Part of a small language model's weights.
Architecture: LayerNorm before each block, learned positions, no biases in attention or MLP, tied embeddings, normalized queries and keys.
Training: a variant of Muon for these matrices, 985M tokens, 7515 steps.
Each number is 500 + 40 x the weight over its row's rms, rounded and kept within 0 to 999. Layers, rows and columns count from 0. Numbers have three digits each. The size before them is the row's rms in percent of the matrix's.

# layer 10 attention value, 832x832, rms 0.0234, rows 314-356, columns 576-639
093:548444472461542508493461457492547508450490520473570488565530450589508495489517517533441489476448508510506532481528453490523510522426455517552521520529560516487522473499500520540508513495587563
092:489529579514474491438561620429495425554482443497581504525444516482535477482529510435471494485472541544416430496422495475465458472551562464542503436594551478500540499525433534478534430512449481
100:515522467454529538503534540500529525498477473453483518528523471519529492535460498478498529496518492519535545545451485537474425489536549484446502497464490470593502463571582523432527513530521511
089:439498479496528537491506479499582493485501469446440514527538532488529493481559520516522466526555522531510479529512530489507467461445432550468528546511487576520496521470563506480487521529612486
098:580503550580541476492526488444421528444487526493532432487479596469503492476511506467565532468439533474429512532533499436474512498578475467431555462550451542482481482497443525531435476495488504
091:442513484574447504510545493505532437507529413518513500479550533501501469528537485555504533522473493514491482581444519535537472538506497556603451468449448452522486439513521506558549516475513531
118:522490536597506523474488468484595480511544515553421530416530489460519518499510522507536483526503489544523465472453551472500499505487561447523504445486546537527592516480515511483451572522461476
123:460549505450488475507408596529542544527514436437488424489532515473450467518489491414520542500499437493528584478549468549526427556532428465580452500562487432493483636484448475499495455557560485
125:508470499450481519573549513474503454510589486468437549500408470469479554477530493553488587507472470547511420499554453510485547497597576500516491511524488418550480530574533494522550549500526485
125:503526483491477529498436466489476569531520428500413487533489507393421421460445517510533496461533474451470483533484497543534503513431610513549459472543502469531530490536518462458444435548473483
125:508476499508477497450494501487534525515445553469501544471520511523468505495534460536567488421548488538492499345521528541449548507533443497496465572479487487540584532511478549459552489523548530
124:529461527461498490514517526539440487526406517513490382504514424509446478453462500503509482471545440519399451482482466499518526505486534562488565556555454528441431465494411541484477480541456501
121:471531499549504481424506505495505591481471479463572449540488585520519471552468480455542472493557499487543454454667485379418409465475467527482448546440456482485543551476488518513524519550511506
128:536473491450522514451559472511576557474489423499411517400442480565479461532488465516477511507478476491496492477528532514471471457454551545459494472515466487442510476506471498432464444552488497
124:458485482519510536502438510446489510547530519520530555450573494497503514555528478529508550457544584404490541472537506471450486564475477531519427533510497538477447474500435435458551447490502429
127:433553456458483498483454521500447485451459487505468534547535568485486545446490490460528462485535525484512488507470406460464567480512453515560471457432502532539531538490465579463495451526480463
117:537525512523545503504513507463507490538514515462528548463402561456520500472525486533493501532568521567479542524450513494454523526455576456523562552512489494428474489449466431518529451537474489
127:465506514532490514464478495486614523466523559570464526411518480463563478395547488588525422419437508611529581529505550491534492528558551508446470554463531479529475477525476505491517481520495523
124:534481536533479490588463523489566544520440474504442538429451504448491526491505533557480422514478594494505569396514494493521486534534512471513526475501475489506492466516542549454554497523483562
122:463447492462529504399530525491470505510537406548499579416581514523417528514451483519476485534435487498541516571506496537550466488490470461508463508529615546485525461526438530544530527452460482
125:506482512505566544497587487486527505462511462536528532508503446480500423483441483446520514532507394514416456523525548462559519452490456499543498506484494442470462577490471544488504477460475595
121:512474523490525494444504439519479524496510498437431504425470462549514482560508527500545447515545545468494515488514466528466495488458542492455502499515557556457579481510480496478499497541432498
124:492512560508573533488618558511445535513534518474509547482444533499482578486566478495512484476428443488492414489517477536574485469460421493496474552541419469521472533553474424539459459534520508
121:525555457445481545498519419524499472570426493453525522549481546499482482494567469472510462450466505502502502534429542493504488601533456494549489542426539455586454525479446549527551550510437533
120:485529491563505509391464530467497492523494591472444568521505499496486540544548507527510436438494466500503541527458599463471503458454518493431499518474534512454417559562562474531477471480495455
127:564488510482475517567549455489492482540503518471552477480523458427536463457485468478474542476474601489479479566540551532453512503517486510456551411527511552524516502528485497549489597499542440
126:555564475483486478512453467535474530483505606449540522442463436512518527510491551509402560338511543529464562544541546511542521545472450475495518473515446443544504502529501520525514445498515394
119:504479477481473518459503470507503505475462496459461497554424475491475485571483461496602531484502532427556419509527487514510523453526576607498489513457518494469558565506456527471480503496519540
127:421517526462558572443534498492560550487497406558518480456506507519521454544468508491512535483462457502532443516456540440525472443502555530481483478471547594502497577571484493574551479443503465
127:486508534496509555486508482502434506458473401549602486484488496511510479528536442469468541459515480507525537428549540451496588550494535555530554530498410508506477506527466494515443475543478490
127:524521515575519462522535527503462463488467448515531500478566526490488523556506453465558467572511549483504477517489536498455435546539534476531517480478538420563472410506507446517451477506443519
130:470478397498498466520517583428510458492536540490571466504505498451574511497472495520521437547467485481479490426473504500514506512439418487429407464468530443519443467536454450512511503540467553
126:431474539429493523466540475544460447551501462445457537483465525532491522469476501491572515469509531537497519502415519495436538495493520461477549543490523533418497533493541478467487469510563475
126:478525495535501486523506551534445515427545529516455448545485498514467500566527495544488503485513477486533470521491544535489492474519540436496444524482486490551497487505471558476583444498480476
124:485508502498499453535580545411531489483508527582487495540487534511454468390538481483483472504465568494443494560512450406484438529536534597503558507467554536503477447512552562568659480570497518
127:481547525477534482520471531516458471422488513505507575455444529554500523480573497530521518488470516507506586531443510531478532421491439497512515413514471516529580536520485512528508457540516572
121:536535528422472483410504533503484478473494465445458468533460455532516551511503531464514536486424513536520568459424495516516540445535469515458500528465471458543428453496567474464489539476498503
125:495467523471465536480515534509458512452493557514534438412580575497521471514529483504493468501535530490442466497512557494537553502485516491398445539494477523478565519516522525448504552419516553
122:454526505454557478523471523491554489485473560475437563476458502488524507467469528455523498547538488464499539482597452504530506464493490513507552527558577514488409524460478576576482470405468518
132:498416425479471529451500414505600464544479516470520443470465495488489422514488442486443570534490508471427537537509466516483531417476527519475473564527511544523469489452527488517513489514510526
120:499444479487552462453557569552632450460424543450468538481529532524535486482492527516506491498472469520507547530590534492552458521534507459499482457557480571554474484477517384466458454465440525
121:452472453490482527534518521528380471546499541471553577551507489582482424541402536543506521443470469497580503409481486503421488481509520488544439462443495424509489534506531565478431501435491485
126:407516449478431516442496586546441496515497533573500438429521533507464470543553532545522545469527536524490526530524498523456508512498596499516476528529526479496461498469493496518562450502486438